config.yaml
intermediate_size: 640
positions: "rope"
init_std_qkv: 0.0366
decay_fraction: 0.466
max_seq_len: 768
Each number is 128 + 32 x the weight over its row's rms, rounded and kept within 0 to 255. Layers, rows and columns count from 0. Numbers have three digits each. The size before them is the row's rms in percent of the matrix's.

# layer 7 attention value, 160x160, rms 0.148, rows 84-95, columns 32-63
115:124104106123171119153115141138148082130137075157150148132063112085194056079154123131132117102132
103:090201119128083123114153094137118110117087120072162119097139124096136121078083247088136067150126
108:157101101121149185239121126140119091138066086117122137138135064162212125132141103196098189156169
116:122164133111176166095079121111163117086177078128116104105146138119180213049170160187145114157078
099:148158103135135130157100080100110103154143117199158157091162089116084127112094117093180134139144
119:137109113172091076086136112097168145145150102112161122101157065144132167153113157203150159105151
107:117112105146125156156073102150157123125143126099116103083146103111118144149180181174152133151184
109:086193122098131137118119065167129078143138163151195122109125154170204105038111142150095090171124
118:158121152131177135103087111137147156149117166157062089133098168147167176122132091061110121099125
100:157181194156084127084111120097103115128098070160156110100084099119106128138119142049103115180154
101:095132127116145099143141121199112117127157128159135128125125134180132135102129091111128137100143
112:115155163131138108118152083254160097122153180161124093108179136113181083100147139074140128152203
# layer 7 attention output (transposed), 160x160, rms 0.13, rows 84-95, columns 32-63
127:144101124164157141133116102149200074110187087154127139095172125107171104001129128156131156141119
114:097225121117055109141169064094150094146105114131148127150113141102115054113083166117103138162091
118:130054140131157166147128159123124118147094119144134117173125144163147140093140119169124121141131
122:163122071140106157103122112129155142122130095122137140162162162087150125108104148113158132130208
114:125172081114139159189150148079109109137156149113061127117177134102095148108088116102182154086141
127:141196148123146124102082168133137117164145149167133051125088099136119118155107113156114103118124
124:086124136089109156103093165187113105161059142115158088122158112113113110097147164075110105157174
126:110125118136090128175115099119105066118136099136163189108114148161169127138092056135102139156129
132:163108161124173107070124129137120093164162148158105086163148141068169179111155100132127125074144
107:138130147131063127136110136139170118148085126083136089087115120173102124172121142180160137161116
111:097134156094158142106103129220087083148222103107106120130153135157167092114111107134133141130152
127:159095185096078107117137117182118063134147158186113096138167179104122110123178172115130121122141
# layer 7 attention query, 160x160, rms 0.0884, rows 96-125, columns 32-63
093:107168090070104095053113122124154135089133134139159121113136158132163136142123129093107165114168
111:103182044081145140111106164055078162122139066127160168070098181170146180102152132175163101095137
136:191079130144118098116143126127149072083109149147129172082121142063136099131133112088132137130126
128:172090154140116095152119143168169093116118130194101134115104112075173089120120144113161130117129
069:102125152093162163111092117118078127155138186080146156131105117093117157164121105140089132194110
077:131101101078116103093174129087105124164138156188141161102123197091202181158142096095125188074126
089:123109186132114098170135144150177068128131143140057079169162040120150097156098183136105133132118
081:126153109148146167170152043157163116165148183147139058169143153080148058095142131132146058135134
095:120151087151152131115147155112084139137101120076155111124112142111140146103161102082102105135132
103:144102151140074077142094194153142133150112165159079109182114116186147067120084160174077104189108
099:148127103113102120142135082111099100150131160166139114175229096135171096125156108133088109124091
097:150130096125130113147132128139113163060122168139126034187116127161066143109147130211091164172119
096:132110121120133170100203120201144126134126154138235175076159106088127093096129190078084152110141
098:094163108165148100063116101118094142093094120144111115107172185158129179210122103161136082118117
106:164125152098111117065134077140179145110132145184150063136130079121185112144080078119137198092101
100:125129118182083175110160138176079086095178104160095182168145068119134103077105131112133187079057
093:179171101114091097140124097062145154158152086108081142099111177160141130143155151075089143113142
101:144166121083165123117111077133110094121172125096160160157102098137158165121098126099159129188184
093:132189156077103159146152152167092102138141130156129133089146110111133170092071114068154165092143
092:131163111128093134147081116166091189110161115074146137172153066155097107116173127028125198141167
091:142088127148108152140097137089135139132095119148107099065107137119153092107099142128127204169157
094:182140147087096120088158109131170122085143109104172127123106152154179141118158071129091098105136
089:095139146123139094167175127145078142076175177112125122124114142109170099161119119170180123103148
098:129179088126147158063120127101162162086215074156178105113115098094139153145122193169108072100110
096:150099131169101126121164179194125148188106114140108174130150087151146172162131091185137205134112
098:150060190159142117114128054088107117133079138126117128120161109073101156086118088095103127170096
096:115115096099094101109113078105120154102133144136112173079105085096083135135153124109134075109156
091:098161154099191195112096140092058127152139149153112125109138115104160081122144149122146064138186
105:139101146117078103145108117155117170164089074130148188089076108152129160115117113139167096113170
092:201115056179136110147169144109099134152186078105160140082139079112092178161136136129104090118099
# layer 7 attention key, 160x160, rms 0.0931, rows 96-124, columns 32-63
068:125159128178084128110139103057105146172127122160122154140160154134107136163141118095151109111185
097:141143086129112153137121122110140093103086120092159211119144118188096162097095081094130117143143
112:113091097213179113126090130139114162100092107175101090150121147086137116117197117199156096133141
076:146150170143105105134089092149102117175113164055060072100113090136145110170115082106119143147144
078:148100098145122111055060120145142125145088130130116138161171156172108140097128125101115158136174
105:135126125142085132129120121181103165133072136129085005149101083084127127186144120162164171178135
146:149152109056119113152163150095113073106131108104187209154153112199119161106069137087107140148120
173:129169115042100128112180072124122088156162086081194213146173122199109142101100142066076163165118
092:110085131177101155072124163098162159084115160070125119124137159120082076105094143126104113120154
098:173094153128074156098135198145084088065105075097126161130090178100147186055129081142105189171132
091:120110137126153165117087158107168110168159147127101117100148118133154107182087152123065069152156
092:144155150100089120118133151121169148084130145091137122122069173107131167112140153138076111159130
088:150111087151058129150110117130118118146166147119131124103204120129130131124118190082120133106164
084:160157112134106180129183184116166114105115137155139142084079082073121111163121152118077098097098
095:151163134149130108144099099201153088127142151115119138066129102116137093108077126113142139115145
087:053074135112140096208111073139095113177171155146122140125148115120173114147121228172172167102123
087:124128104104115133093135133150152132155113097133106129153145125153142042123141140111154133140122
091:096191162150131155136097138183110140136123133119146104139144084118139105096145080129174115119100
094:093125131109110132164106158108128076117177105099169154140147126110172154148139129109121188132134
091:140075140180135117096096114129107130124134104177148132144133100128127123137142139172122074136160
088:120107155092092150088101141128153114170089154156128114114176187106101097121066176198154139163107
090:134142166145103127083134063096158128132121110147119133113073173125122147171116121097129180184145
082:098111085100107110159118161142171037131133117140140119105125128089179077140155115168129158082088
092:143105121136136082123132140113070122185108090167199158112113119149146117153103099121184162205126
091:117165144068144118147181087136066141098115129138081142115155131129135140165043147124169162108123
091:110187055066154052101203163125191095173102093180122135103148166137151127075104169132089134136125
094:125137140154142125094037092180120140109123151072109152090157141188102174104102140070127086104147
087:130167122152166087142176151099205125153177102148101161142162148114124123079126093137180096097128
094:134133091081149109110115127168107106064119098138149118148153071148147148158134114184166034090159